config.yaml
n_head: 3
head_dim: 32
vocab_size: 2048
activation: "gelu"
norm_eps: 1e-06
rope_fraction: 0.25
bias: "all"
parallel_block: true
optimizer: "adam_atan2"
weight_decay: 0.0
decay_fraction: 1.0
doc_mask: true
dataset: "wikipedia_en"
Each number is 128 + 24 x the weight over its row's rms, rounded and kept within 0 to 255. Layers, rows and columns count from 0. Numbers have three digits each. The size before them is the row's rms in percent of the matrix's.

# layer 11 attention query, 96x96, rms 0.107, rows 0-76, columns 0-47
129:089115134144101155187138126122108145140148124121130144106105100144137175132164148119142124133168120135143125086107181136140111113169106147121149
070:125150141155122153149133127149149104114137115088158129134110121094102157116131092143181102144112111162173092124146113083134119095140127146164140
040:113149142137074132141094086128117126140136141155114145114127149141133141132160166112113120112154172108098121090136164150136146147146109137101101
084:182113099137170144153202124134122167126128108107128155106125136137175132111148122159146151142098139110132133141122097144121116118142129123138126
085:091080145105138120129099149126135104128111118128158140136116113105167118139141105150146156122125074137171160149127090102135154114118146155129150
212:127070132157156142111110132140150102129113145101147129140094145112130109125125089153137109137103112137165131165127076097164095102140122110161145
335:120086143171161146126121133154148108124111136097149123140093158104117113131121094154143110144095114140150112156123083091152111092131111121159140
085:120138149112120136126120118142150139123110068113119138133112118124102143139103166139144134133174168160130111106111122119162148127156122076119091
081:135102155144140115126113136130129124152094169089103109110150131121126072139132141073159143119151174080084160137129112123187129112147130119149114
075:150124136116082172150104133089148120129083089112158144141156109107114114141146149159099091163144081146157159131134087097122138136138081128142155
071:100134061146172139124107112130162125123139113150140153162143174123136138174093131131086181126135124137153167150134096148099145120161149123164093
080:122114120139155163148124060117118140115103119120126148100140157149108120128132105142102148159120174110131127125151058104162138103138118116160141
086:137131102143155169124130128130110180084168089141099113136100139105115148161127136130122107122096110155144148106104116109146097137163107130090175
081:126087108115110067123126147131118087138122130112106131139157134109159138155094072135125143087123135141118156153163162126101132149120143127092135
079:129123135125165080080126134101112134132121085106147147122131145123128125128099175161112141146120130111138144154142153147087139124109143114164144
082:107150101114113168138113159149072145143134145133152137119144113140132077115158146120161126148115099175147118134148146118119103131182157155105090
083:131086152108133114150095111169158129081141142118139132132159107131140156109086118118130115140160094107125123085170172098081146151091124130107131
083:139100133129167137124078073117147116130115160136104158126138127095157130146163151098132131101141104137100112170153162120147149116144137145102153
081:111110161127156137091157074117130123148132158139152118136098123138142058152172092150154137170140125153091099113115111146119153147120125162119103
083:110084117137125125165074161122131147129083096143115155127124105103134104091140157127130218139096117111145122142141121138098149092123125128107129
078:146116134159119144129144107143096104105111122123130123151139153164102110168162107163116149116139120092201100151123121118112126110142142122152162
078:161104144119130152090110129171114101106164107150160158131112141126164148103143072113122140101148110153144113109138125144161118132108115157175127
072:133149121165111108145125187144116138122133130141132129128111105112109121111121127122146121175159135096097137128121137130098159139136105146111107
079:133121133131111114131137066145137131132173113086140151138111119144096098126126095138144111114080160162077151126127136159103096129145152093140149
086:096152131148122124181105103103109164132129142125132116099119184136129143138134129141170103146109142137160097102166124099157133130149109137105106
080:119110082114155137150159108137121156150067085108133148116135184125076121141134127112117093142152122109121082095136102140144123149154069153071150
075:082130086130129101119079179132137161149170153100142107099145129118159160101145146112113126156149140149161133113101136129145136101128131151125167
083:124145159132111074142141123146140145130115115129105117132159131125126131093144129134135107139090120165146133118113105129119142095137100133141126
082:131132110097099167131098114144165163148131116162139107137123156109105080142122115107132139120162101121117124107121127077083133148148190184098131
075:145127132144154115103138142088122154114187143125104165134132080133130128159123147136109128143146095163156125156105117090109083098111118136153118
079:113084168137160131129148139135129118108119154119095127138136092100135146122102142103153144140134130076154105138101089096123171137137118172115070
078:197137114145104102096108125118131128151138135128134115124159096124172146130123143099090090058142136135092098119155142117106118099120112109142136
076:117118141129157177137163150145126132130073122107111139136090159109105102137095171125130131124099174125152141112133173140133099153130141133133172
112:145130119091108118153114137102171164100159103092102125116138105133134147124101124136167145142120101138100133160115142124103170115115127199159129
130:135135148123128154149110135184166181109107127107090108158101114102115157099143156141138132133120128150135096138126128112102112093124115125136117
095:151128100148140112121088139090115096108181118104146143147167119102122138141117078124114113148144107139140197132082190153158136112100116128131134
080:095116120159106099097114113134131135179101133110140117142151144131137132157160154103117137085164115169153095116147098136145138115166097081150082
092:170126129124080144123113154174125143133083109148145129119104130113164127128170133123103143126124173110127083126141116166134079142156141103105138
082:157098126172124133117119106133121122111127137112109172132110103115122103135139102127110194146173134096141145114120123135167164100129114092112155
099:107122120128128103156099142120151112119112118100144168136139147156130099119127087197113112087138135101098124131127086185136130176093116137108145
101:139153138152137121107134122120106148103104164115112139130120154135114121136148158175130112132159131128125094109120121114125120114152126089141090
103:098089122136180148149087084163147130109142156148134143135114120151093074151139106136165136070158144135156115128160127116145106129073151117084140
101:137115107126127101152147138100144146120161155126105122111114101113116096147117135181107169120112175165139157148124136130127041165088114121119141
097:075143148103111149136126158097172168162080118135143138119130108123140114119127154109130094128128116108111140102110114148118140095113165153186127
108:136113103139114155136118120156147094097147136129134142136122153129142117137085117119091129076161064096110152113149104101125134125138153087122109
102:101140140178151141098146147098148113145136122090130121098119093124147164151182116152143137161082130143151131113142154132142134155157114118122160
090:127100096092153151175139093102124190095130148163103106161133132120105107152111127151103143115126119080183132148118140116107099126169089152132110
104:103118164151119113160110139147157129151098157131103111125106139178137063162122153134122106133138097159097138107085057142138104112108178102120122
098:147146117173141135138145145125128127153099073097136157139180136117089135115149123107127152128096169141137071119129094170124130139153166127104139
096:139143135142115146086103133137119125129083160140141145141146099152127122132157133153130122132103112098140123116105070118120175170147169154161133
105:174171172112130116107130104119114112090112109132102100141139123123120090124111101112168123099147178114110126128155192111165135149153141111111104
107:070107132099125130126126108112131144069111079115155154135127128162115142179146151148146105152139106115167147098130130127097157121114171159118136
102:121181142123148148129122146142105168150114139125111112126152105106089094098125113112123125125097099162175124134148135099147113120100109122174099
097:119133165103123137150064121121107097122160157125145153150104120165124150160114144074153124152127095129157154130098153107119121096165105122109091
095:137095103134126104077132107126139149111158142143102141131119085131195119125130094155138142136137180082104153137064116122152140134146087121130129
097:116122114125137155133137118125081102100118155153182136149158176140121168123136098117113096144178154057147147114137128096158088125136129133128093
101:149134129156129143167125091133084165101131125101181144070124137162101120154131133110185123112159112106149098107130098119142148162157161139135083
094:137137144130122107085160107152119133159103072139167091082059092135080129126156133158143118158158139086101101132144150156116109156130125154154113
103:067142153123078126153128151128145122159137100133105107162107130147100151106140158126136082142108078149098144118082137144106141104136137131118148
097:144126123096143134098146145128116132158102156145112113154117117095129139068105138113120111112118184109140101124159139122076151137097113143141105
108:118148103120078149141126148116148098112088131113140156120154130150145127129143116119120128183111105067133149083145120127101133069090130121123129
097:141091127098112149115105091115142153166154082168142125161106113134066087110056163131118153108109132150143136131112104130146149126139121165157100
098:132141098151143166103106121120105116150135110122140137123129124132116153139116106100096112110100119141165115126174139135099133115108142153121156
102:167191141131095127114135156119138140112125103112152116107135111131111094126108162108107124098163136122083123131137122121174104152134155102168111
056:131128166117112123117129146180132074131122167118135084084129155121140111148132119120137158119123118097116077131136084123111160129132095175122132
076:145148143103138116110115113073104143108161140170091094145163132099122111125107127161110097093128162155116118137172104135149123111162100119114176
066:095120124093132100133104146105138121101118163119134085134114139107137156072135153143113097171095138145152140114083104092114121080131120098101135
099:143173131132110142107116142127130125164157125116108116143159141146133162080097127137123102122082117131148155117151166132102131118132149148106108
063:102135157134163086165159131129118109123099166153130120122137133131116118083101109081122146094095078094103148144089137117117159133095116091131118
082:153157107144141119130166080125124090115150115136107122157123142110095106131116089155092148115126144110119114114152160149146129146126143124098103
149:111133158145131147165109175148155139110108109114165113130132141099117148113131145135137126142132107141134078133106137137057104128109138161150167
102:148106176152147137147112137178113161097134142109133134125098107099110097104120126137157148092148136136117121140099108130128143141115133124117137
096:114172150141109095137139165127128128130118135099126089113133125108132144109160126119134111162069132102143141086095151129095135139154146108116086
085:137115084090148141163105116156133143117125118171126133140138143108111135111098116135144188087142163112182104124105152130137134131124103142124147
108:139147120156133163129148118128074110159163129106147127152141137139073114120131115104128127084130148089133079106131118098140116135159136157138091
093:108165115113136114147147116149127154125114107134106125127132175129080110099103091129095129138138099139137105083151152127069132140101094113120099
101:146128101150132102118135108118155101166113140135094148136129149111163153131130118132088121136104125127095140103113149130200126099143073088124126
# layer 11 attention key, 96x96, rms 0.109, rows 0-76, columns 0-47
079:120113096089144096127082123105139141151157148145102143095171132119147092153156114110135152157162112127072137146134146154151172137107118110110102
164:138136159157132134131138150160159087107107123093143093178104162087121145100101094160152099136110129146124127161109110085109102100120137133137153
399:125136159164139136130136143164164089108114116084145102177096161093114134103103097162160108134107127149138110154107111081112102094126140130140147
076:103156130169110144153138134136108103103094115113123086132131141148092150108107079151116126139116130139163145156129147111106165105130152140184177
095:117127105084113099112146135140125123109145150133088144119142133125182117148141124112136158144141171136060186140162157147147124118106133080149126
068:126128157142131130127136114145160096136107114107142084185095159105111118085110085158137110141140137157142145153119107092110105120127155148152157
039:106134103111132096118123147125096140108169146113090176095154116134150145154124137111133170118126128130099139128127157163135154117120122099086124
082:142132125203099155089118130138096125131137143106126127128112118099137086108110142121144137153158097137104121145108119145115142132176111136152107
080:087140144128121073130102139167131107154153100132183137121122123099128156140085104151141135141159116142147130087088136149134103111140128135153129
074:117133142142164122171113136119113130136099123081104130105123129139098098161096168152114170108096104121060124156135128176121156087125142111135105
074:123099081139145123133160143143138147133159119120105129134107144112126138106101123171085077124131149157133117131135138125131098140126143146119152
073:105095138154136087157091137112108103124161121119114108148162132115116134147120134127148083101110119125162122142129174135118122201102142139086184
080:107112115104114154138108088102149092111137153125091121197157115132158107117113172169101172123139141142150128142111144099124147109157089129125121
079:101081172096136092115116168144159120145132190146128082115145134153156116102140118128121077191107099133079146128116115136167113121126139098118130
073:129127086110147134130115131113127133128119150132123116121115124108126135095147131114159141134121111147146101150105131131134119126138119143119144
078:159102128183142138095132106129142136109120088155114120123156135134129114119088184125122113113090080116144100137107074109135089124131100103159141
086:121110159092120137125136118107109153124135121145103090142133126128111108143095110116074157091147128116115153121123159156138132147128114138118119
080:136114127131152094089150121130125144138159154139098132113082104148178093144133087086145123132144122111117094111089082133129099140123146123136158
076:149074148150105113158150119137126104114147122091132093113120086100122158059111126121143167144122139112131130173081135107166124127132104168102150
080:141134096118138169121133142107092137095123129127087130131123148116120119125150149173157113125089153108177120126164099058121140102127121148149122
079:104132168175167169173155110121147097133178130115093120146147122149118181129136099119155137123127113110127099124143168146122099118115137116124111
075:152108156169132149158146142111113152109069121125171145131158111132155153158165143120135167136117160096100149115114130123140072150139123129174117
071:103146135078096103157141120144114170133079110107083100113130150136123133115146146118156129123173147172117086131126118134157146090143144111186096
083:137118100122144107126115171135139129141135132101141095123139126108138154140126100128092146104203095142129142115124117155136151135118144156190128
080:142138133157154154145163132094108115095143136113148135092162121148137148092114133136080128153091149135168154122120118102078105143113107167141146
073:139126096166136113144138168124099073135096139119166162140131089119128116120132123129120107120151132120144103150104126138106135073070100120170162
073:139123118078148106135134127137148114091114133134176159138112119101128121101107116049109150112198087132124150138114121132081150110145128129109089
073:152135126082130158101139143104151121155146139071126118138152135097138127096124099139139148178099159129101125137130117141127085129158158132127107
081:135123109152121132151159089090165159142121137122117117121152108142100144113110116134119100085122139155092115164118151107130106084113103110097101
079:140118120157143149179124119137117126079158132133121112137122142111108106105138105127112131141146137089137084080145155117139137099177121125106097
075:115133119127152119112177091118142165135184119143136128136118169129147101092136104140093173100084178071156178096147117127120162122181109104153127
071:103153111122101143155140116151159114111140139142183110107122127111119110150131135120144119132124114141097122082141116147159142151119124122135093
086:114130095115152164150139175112119097095108122098078126126108095138116132119131126135136161172070135107166144123160146125107135158158106130128155
108:118142110131138103142113153133133124117168131140109112125147144115161139099114109101142155135098122103109155152141183140086164136092138148087118
070:116151128101147102108147095146129150125126128117081155136126123123120132143138135100171156134146151135116097084132106133151148149151148114148053
101:154090149086117129134093151143123110158155131100110159128163134147101144142104103130140134079107129105125116146090160151117137141162138151128083
071:129137129146135106119118112131148122169131116138148138093128102124186135160135152150133093098160138110101090137126112106134108125161169098177070
069:122072111099159128134121117164141102113069129121142178111115118123099145154169190134114143137081115107125112144156083140142153139117117138171126
135:125123091103114151119150112096129157138152135134119180116174087141122093185151114132109156086140155140121127133140148153153116153138122111138132
102:157128118146141099140116103174143116163118146086129179106102149100102096141128090166155105103110132116096162123101131153152162138091097114104155
107:120124082164141145114155097126100103099096152121110117122143152123134122148132103130145109080144138119154082123124146087143113135178147084136171
099:129095159165157144171122063156127171150133128093120149121106112138071113151161136115139120105146147167163086151125107111136088149123162127117129
097:108086153097160112130180100080140091115136128123132122151110100128080146151120118144118150110129094099123136185159137133115120181106117169135144
095:101136109157124135065128123137170170162152084170177133127128167106116155149092173069122123133117114124106160092099100141123109127148129107158132
107:109102129096099124154121154117139129171182158098174119090122116099145161097140162143127138083124133121124149130103087120116133145106159114148116
098:133151132133089132123175146093140081092086123101140137125106077166158112163154114117119152129128141104121111110183165152125129164121103119176108
089:120071146119166160172128147121115125131167132168094097146110118138112112119115121155121110106131130116170140086098126102127095103159095145094144
098:126092116142118133099143102142122125139110097156157158111107109116148131132128134150134150119106153140100148140118120138135131132100102116146179
095:170140090144127119132137111159147132128127122121140133104165114134139128137107107116172117121103151103119068120146150154092153119107131140126100
098:140112145127114153144123120141138155097159138167148157128120143168145085121130081149163119151089116154148105110075120084149146149157114150147101
102:137159133150104107115094160137086084147105122130137097146172119151132137136156098153090111129118157120122148162178143130118091107132129120147109
114:108128137109121153119136136126124191135140133121133149123148157117071099110142172163148168111123122122126110111110131125135120130165150156148097
104:097160164189085132162129163142136141118164097148103117120168135136152101104126141107132127118068123135132122168115113085115166154139140122150130
102:128118157115088120157104146115131125126124107156109128123137125135132143079153150136104143132141176139127149129095142107134155081122074148132117
095:114095106099155166077128130120146073115168154163164161147137116151146105136092071127137112100106085109162175121130143119129123109168116149118162
094:132155137152110179125077148145096109136134142094126111143139212133092126128145107122125077140155115089137127095085117098135070087157137116099119
101:138145145161099168138121137122087122145132130152139120101083140135133097149159129139201127104137129112164076111145098106125148130144132143122115
103:149164073123153142077109093140117081165122142153133114127066137148106120160141082137126144167150084123123131097129119096126142135121157147127081
098:130100152119108081118131133132160126113169132151117114127128111109141113095091159117165141143110138107059156097075151134156120119133143149106101
093:095142105140143106133154121139102143076132156162106093139111126143143135086102134159105134115114162139129163094148099125103105108101173122114141
108:110133126122070112141109170127109150126092123092166146122115131168123150167168157118152105128091128105096180079119088151119128100122089122124126
094:121087126155139123109115112115125114125178103167152072152136110160125117114114156164089130129110126136122162144103115099124144098149147155109106
094:149124098144127120165138124129130165095087124105094110123128082102095172094127146112122135111128139171155083113126125156124121098095136128127181
102:139138107112124131085098137109146102193167092129180160127164143104118107166149078111129110158127112113130089167129104122114168123146107132127068
059:124098141117115126070076131150103079179117156131127148145138121139076135111158167124120107171098138147070103152128097149115104144113085162135152
086:128135122136099146142156128103131146132047119129150143100095128119107154103129140154121171133098167136119133149166097127109139144109168149145128
167:100102148154138110107088137160144100113113144124097124145106175110171116101150085118148105166107120127160113157080141090134114130141094131139129
092:115130133146134112142137163104148087099144108159121147139141114118126101103098115115137169174106130129146150068073160147135148137074103132093116
059:085119126167124179155118127182133152101160166137119138119154142157095115123149140093130176126133150136139140127190152133124146158128118077098145
082:166108101147156152166171158138137179133118131117124148121150115152083123146121152142090134103154118162133153129151139145105113112091165145136145
076:109163153154128129109088136114096167137142136112098127161159138149126132077173155120075168119135138103118090117107109163079136165094131118113112
098:135112145160174093121140117162100169094158186104125108148174111164112101130165110142129118109145120148163122125120130120134110168143112110151125
092:129153168132125075135154127104135125096115146124120148160141096165134172125166116094131114194112143087138130104119147163106146134100098111105122
087:162078128150130109157107123130105153122176117185154103109106150127136147118065124188096156101136136166169115136148143120143116109128139141119123
115:136167131151102150155135137112115129136204152147147104158136169172108114106108108099113132138119137127117089112158159108125094126166123148131075
085:156135108133108102108111133154105134144164140130125132160153169145111084109133132163119131126139160111113123082127125138118124084114137111113119
098:150104119131126140101143102120127073145093160084144145131107135117139126150132092097121128115112128101109186119120144115182156087178152115114114
# layer 11 attention value, 96x96, rms 0.0846, rows 0-63, columns 0-47
109:103156104109127075154100107160093122139118100181141125125146181135116101114098112145116109084126168147091118123099141142122167113118097087113121
106:146079103108117118157146156123119141128128131106130092105124121141097194136106122146154113131132117141152134147126133137123107122115118118148124
112:128131144138139104136180171115104135125127192102130103136171120100148084165133132111134098157131148136099119149125145123165119133089130117154172
107:162095160112081108120134154123118110080104130161095116138153130138143101128083128144124152221116134161109163107127119122130107113129149102123116
123:143124177105142143112118163130141141067108133111117152106122074145161117123136133103176130117121105121099118123180116161105089134126143165140149
092:093127150120114196116132133109112163137138137173167124123141121136121145128114106151138128119100158078173092112142113105114138119120138133142096
105:128094105142153173129074137090096126112162123130169082126123097178114154120101136118125101142157152125118077171151124130135107142123167168137144
104:158087103108161106136083141129123111078122113120106116127120101100130155139117126126155121087159096095162145151135130169131112131131129123136162
105:144121131141126123143154131164140085121153155142138105135154108139119122153170129128081141086136148129144150159128169111132119099115089139169139
124:129153087121076132126127129110124141107158151086093146149119145127120121117128145186080121125174142149121142130118162088162137122123085102107111
105:101112139122111115115099158151131135154085181162117134161141171121158133111123109118135156116081133086137107088142080158093161133177097105090128
111:126123099087151154111121090123111092153110120174155111114118156127131102138113111122119160122146109071128085102145138142098144149118134176119116
101:162112140130124103084135147140151124139130140112108138132123086154137105165140133107131085105130102144115150105107105145114117116124138097152108
102:143158095149113125157118073135119126129126117127096173144157150142162144127137129118105109138141134105171124133167111124114165149161121172106167
105:137110144130103098114092158124129148095134084099144087160170111155114134121083146139172096158133104124137105119086067165138106139128134156158157
127:113098093104177140117130112141114104107094113150121094122139132137183092124114136089088165114120105130130094137111190116143143144127181132152119
104:178148126126146132133081137111138148133163115078147122121127092105107149139141150162162135162127120138104153158111082141127133154155124141148145
102:076086128115162165100103131143142134127129148171135128135098160141157146127120137119101130133101121110159105113082119147122151134136108117128119
107:135128137123101154144147132166141146110147126128139104129136134144142173108116121119107085123117154081095102122112098109153130132112113161153143
118:165093187134164105173132109136160149110122148112143121106129134117138123098148119131147169119132121145078096123134110162128095147121101158101110
109:122157119125143095140065111096134123127106136166089102117091152117144140136134114134141155142136128158141107105115140137129175121116128118125138
112:103160154087137130152092119143102126113138162147127139150172126118081126129120119131136155095104113095154086154086145133137134139120116092087157
119:084133102129120159160148116102128150137164126149151158146116131153086118119124171166133136125135123156144129121139096104118103108136075115135103
118:145130123118117107123207090114098155122084109113138143117138153159151109138129136165147134086116145107131135138096156121127139146156156173121106
136:162106119140122150137165134114157127136175112099116116141100133121122142116140157168168079085123146166113132109127124151127078134152150101156081
119:167127112139106105142135139137105122127128112110110122142184161124107104172101099122109093148134169100102132125098123139165113099110081097115146
106:099156121148118140106097131098138089151109130113148155142083118156143135136119132142090136150111153094122135118100150142136163119120093101117132
099:173176108124121133096127191127134115104129156078112130135134120149110082136148141137100079150155100153076138123125145134160136077125105155142085
116:103169099123130171147104109136126107127143094162144138162127146163119154121135156118123123131136159168097147088147122129129125110111148110097128
118:174130137119133094165124148134140118146123123105124150153134138140121144148146123121143151109152124142135136155153113105134124081092130104105097
112:140121123130080130147161123136146148120150097149113084158126109124091138128094119168093123120124186157109118107160149146157136151188112123115128
123:111084145132132102129113141157119094121138115150128091128164118116139125122105104131121161102111125102122133127149119136123096164096130119126138
098:164135102118117087168106131130111130151117139141177117119099154124147151106100131179124157115136168127137149116090170105118115147175124127137139
086:180128167142109174145123128097112151146134130135128157113145099118135132116115130172114119121143103174133168153094119128131127153136087163144130
094:158153145139112106096117154102144115115113145129103122124115099112166105112127108130142171152114133124102115155156112112139139125072169188150106
090:133115153131112129118113128155104116127160137126127138085113141091178144110165103092130116157140154090155133130115086159172198156069141104186141
097:075138134124142154106177205132141169164147119132119157125096128160154119117154109133134116125096111088134128173127154093122118108098087118142145
092:117108116132098153148081089119115150130160184121126092098159117152131143124085136140119155115141072142139161100145100098146092116097133121166145
089:138180128120116147109151135115085120122138147120105151121139162156140081117114138117100115117108128142127150139177157136074135108090128163094119
083:086106133140147110136131093164122158105109153124136107125104143094121155117146157122155164140124133098123142116115105129181095141166114166151098
097:113140116122117128134088157117096126091128144122105121120173129120109147089134148106119156097132175102121095109096081150158114151136136167158169
091:137088086112141138103141109130087098129122122117151120120155129131097143142107155138133086075142074138163167148167113112111103126169149146150119
088:130168105107087103096120118122107097139120127144127098129110145120147151111151094136136133060124166058140121132150158129122123159155118148176150
085:114092118148151133170065179139153131133112091133122146125123136135152119143112130074150108129125122077144166130085150129148141141123156140147153
086:181158186118128126135109140137156091126125124123122095117110119130136156160073140116133130134107155125131124111119175104116095171157124159062120
092:184133115138106144102126106135150136128160114145142147148111134155108152124129113078108096101138048118128148102134121127140164122075137100115091
091:104111098124119049141154110149129121175113118113113154120140113151113144134118136131115162133169133141150107117112141130084118096136089175102104
082:123097133129126140159143106095108175155148128135115108104146114157170176114162096166139168151133152102087095138126142126119097153104093147100153
089:102116114112122109161094156132121101124149151116093113125116102138137081118170094125100165107086107119103116115123082126105151135131134088188130
091:130112131140130136200134082107137095099174130124119093135121119137113106146130151134119146132152128136149130134160115160138105121150086137122082
087:180134153105135141130171106120138145122074158128154189135130124116072136100100146155146116104137097135122116105141152130112155088151135096108163
086:171098153143101134182174116154136126120139154126143148088106099131139117138114100150142120113106109134086090128163169101149125147139072143148075
098:098194131136137140132162111143113127165155153126141133149088145104138047167151152145147080107127112110128119125135126138095136090123127127120093
090:119153100085125162158125092148107094117104132107109145127119119114109150095110157122110161107128151149107172159158147135125139123162157153089128
090:108149162135118083109175117140124113154169132118129114094110157158150172143119130144127108159151117134158145091095144137076151146154151114090144
092:155139139131154102104110125125131145106123064121159165160130128127150146135143108101123144151150199101120164149123107129097120123156099102126118
084:156102159137133162105114143142162138161084117117107150151122125150136170126141126124097092149104118132138148088115133130083108082103202137085130
099:098168150137115145135153119140096141089136182112134151102136165129143077116106130101123078117123065123097136107138178128105117150093096089097140
087:126080141140100144144095102115110118114148103144127119142105160127092123132113133119147113142154204150137152095157116118176110139121192163112139
091:106085151135107121105128171121133108098169108107139146162139117132131160183132135146154097135126116123148123127136132125137125150169124149087097
091:157112104111097126112153128138136173094132119114147156105133128121145099124171123142120117133122126109109142118113112123129134116070114108140126
097:173106151147128098164144115136155137110147115128124123120130163108102166126151121106142111115111111184138157118135143121139162161160126127116133
083:087144141112146127108065133146118113162167141122107115108131134093145132145170113109159124145105180149125120105099128155123115120091137094118116
085:098116109139142151125169132156116126153118117135144159116126161079091147121132137112094133096130111099108155135125183104136155084092118144131128
# layer 11 attention output (transposed), 96x96, rms 0.0801, rows 0-63, columns 0-47
119:110090132120145115102119149148138112127134134251112121130184108133150132099117143111127098084118126136111124125094151121142113143121115091117158
110:094144107115098103123135107137154150151177124000122133129128154117158163141112145153133133159134113172133188106103099133114114150106160128123122
124:135170124130122109074111159147138166167106133051110124141103145112074120129129140120093166156120117132104113163160114151169067134136156115122141
108:130120109129182091156127135121104094155098130119087081115170146115124122154137144132117135163151130083124140097156134129119134112124120108106198
139:143149165125116147137108140136087169119129104114138109144146158142084148139111146124121146178138152141113097149155091110096094161161160161134094
094:122084159123159126140146099141126138111109126253153113152114078125119126081091121113158096108121121104171140142111141110120143118115152159097122
120:149084111091120130115139131141117172126176109065146126140118109117133158114100164138152169110102129141152167149138143144141163152088149141105133
102:113168071149122109116146134136139136120166123010123138149142126138162138116127168124126155125107139140121130123105128132112135167124135163135120
113:109124147107145143080079188137127153144166127096143149127138126093127152111132130094097166138137124136167125108117101125173116158154148146147146
111:146128133120159103115123129139122080115139120000087169136149138121148107135144098102130114094132112107112141106121144134146151092128141126129179
115:123140100148129101169143149120118106104083147187127140104158117104131137120155116130152096160125102133148173104137119126088127124128163112110131
096:126112154109095155111156131138135120109128106255122108146132150124139125120081098149131121102105111147154134136144118115135116150101134149131124
113:135177127136098130185182168130158134149140119060119129088114142095113129146142122130119139152130117134110147105096161169126113150087133160138119
105:147148143149111155112119102136101137102102127235137124147107113155108111119134158128164104099115117094127099129162129065152141122127144113134127
117:126122092131107135113127110116112131107133113008119092160119156151124165129101138159123129169147141103115129123138129145131143143142176113125135
100:110104131117123159121109137166146150118128119255147089127111128123131127089121166131120162119113123145152119131118148117149106100124099140137130
117:161150112166126131118130114109149118144097110012134159121098106132130122167138132101137112156158140135106117168147174117109117137120169163129178
114:102071131108139127139138129126153116121113134255143118112105121114155126108141173085120100124123133117158114125129138136098156134145120112129115
119:145122093099147121135116107140127160122164118042098142108137171125120144070120151163135124098133124109125153138090129140146139139147160146152153
117:137110103124114118159140119074130149161140162065142124136162162164121133150133126128081144168142092145129075151123087158100108116188152130146133
108:128116156187118126115152126143145088124106121255161133106147112122132112132136144128153143088126134149129105119143145120123132161105117136115151
125:114131120154114135084106101135102098136133142214155122153156116132125161127117158084119120159134123102117129100109098115124142107162129102112110
125:153104112129145136155176130118136089112143123088131158149135106123109076165143122129153109082108115105132176094110115125137150133105132147112141
120:126144097077121148097138083143149138119135133163123081161128168156126177103079095132109090120170110119134127122120113110169096087116130121130121
120:123088143102121135144178135104144099135132142000141151107145096137132097145124108133125115097120136130135139149114161120113126141136104174101109
123:129158100132112107100149144138139129164129148019086119166140165130114143123134117152091127130099104116092128125119121154172103127132150094114162
123:144100165128106134169139123109127082102105140116122166120105100131143085115159143145148119121159158115151127133136148146121150145084105087117167
098:153163129120128108139151169130130118127137146000106136111145143110127113161129123133117121140127110124088141120110159167135131116133112118149132
120:142097140149113171176154126123090087116102123231141107116129117150144082143141143148159126129088147097103124137130145130136165108115108112098163
128:137160127135129122154142150121113125124146160027105134142128089119121131121130081111127132137089132137119109146092104121168140143116101153146162
111:120126099073170098097129143128134119111154129079104154161150171142121155124132098159087157112100135114135190167125123142117119121126127102097175
108:095131111129123153123126135128120174108116103208099111178143152104090183097109110168124143191118131155139129136105101132129120128132159133118135
095:111093086062168168114152140109135128099166099119129112119128110124134105136088163131131112156091107141141082148136125124137174154078135129148109
084:104148089103107117147113139125143099153119132180137091172133144122112165097112122125115117137086137099142093122147121118112112103114123104138086
089:125131126149175154118145118113130141151102108108132147150133149153113145158147089127125093126167122125162140155109156134129101149139124147152162
088:104110129172159081131134150125153116115101142118088111147158126152152110111099078182113156143099115130133108109134129106146096122110132136109166
087:138108136125111111148129108100094121126103105096143095110163137107104147173125129171132124127112131099112171133128075134114120136170156127098121
093:168173107136172071067142137128122130098088127161095138149118104108123130102092119098127118120113159120157132150148134170131133115107126105120142
090:096122129054122144148140072134167156138147104201166135141138107129124159137123138155148134145145129131114113175105125107123132146162158096138103
077:140156134147109144090108154071109079167132143050117110111163099157119081122125110116118114157142129185136120089138122163117144110123132101090131
100:116095112178145109151118105125129131126181135119114128131098100129133074124147080131119146178114094128165152137123142095098130177136125165085119
083:134136130107127149129127118114118143127135122124121134140152125109110146135154144125116166149150121089125056087090098149116157103158105073090138
083:121112103073134146142135100093160166114149092144142148134095096147132115151102128145140138162122108127124099126082126090113110138111149158093100
080:149135107152105101084165125144129147135095127100094116100138129124073111158104107167123140144156138128141132084156101144134126132145140111095172
073:062109125123087110142130103104166170129108139106159152109137141122152111154168135115111129082100126124134097170128143151156179073125109152121116
084:132133106093173133150117106162105093136131112171122125096168118142112095161084120159164119132133137160109134140125139170132089126150134107139178
083:142109147112133182152104111127154120142139127163160132152106140130105102106149124144174100130119127119088140151108125108129119167132136138160156
081:143114126134147116124135130107166084096142132091151134143084133101135079103152162117112130125065126123175177121081132102128173127129160130122102
087:147121135141176135115166123116139133115116105145126125116127117150095107116118131162163096152159110121160133168130120088078126138120125142109102
085:130146135118097119083101112130118158139094132105157181148098125126125136072137147131138135095157117120134094104136143104125169116154166137140113
086:092123136091094148166104120177129111136148112184127088141147152110135165132137090122122127125137143145114144143165123160126094165079100126164129
083:103149116120137148101115146088093131104135131049131078134149123107148154118125155138124125114096125172184125129105132169114155086125131155097128
095:118078168111110153151107139128159110134152153177168122134129130140147158108115143125129129146116159170101107163126108155117144128122123135111178
084:125112122104091106109139122125162162155127115083158155171146119139148137177150117168114132124160128104130082144151125123082149114107086119159092
085:113110137139144159145115138132188181124084160164125126101109071118130086112110140107127162143066118123120130140126107099137129119102119116144138
087:095117121109104165137130119146128120143090119137144107161135158133115120122090145171113132131152117140098087158146122165178122136085104116136147
079:074162127145105147145142102140149147140123166087150123091152147100134133160160132123117150123170159144102107138148112152142113121125079110134112
097:132112133090110125117114105104129114151130123158113097140132071124121164163134135182153165082119120155131138168126111159119153129140170133122109
079:146166133102133120093123129140121152128117139086116149102168089144118172144134189106112125105121102106099132169138156147125128133176082131133125
090:121166156158156122106120078117109159148012137133118127129137123097129145114149149118114136088154133121116128155152097129149131097134131130121161
079:108141173132161115115126127104087091129126127178116100156136137095110125115080119141157156141106103154140126157125107084164122159137170125116140
088:107139120168113136119135122137082142113126119140157099118122086157141104092122116134149142135131129080166100173136130134159104137145109157164113
083:116106139115124137139144154119145100158146114092139123099136111173148131149107163135089159138124119137108147149159124090103155130186117144102108
082:140131145055120107136145090124130118119191136116132115093136081134129136166114129160153142148131146102109155134100089109133082208159134089156108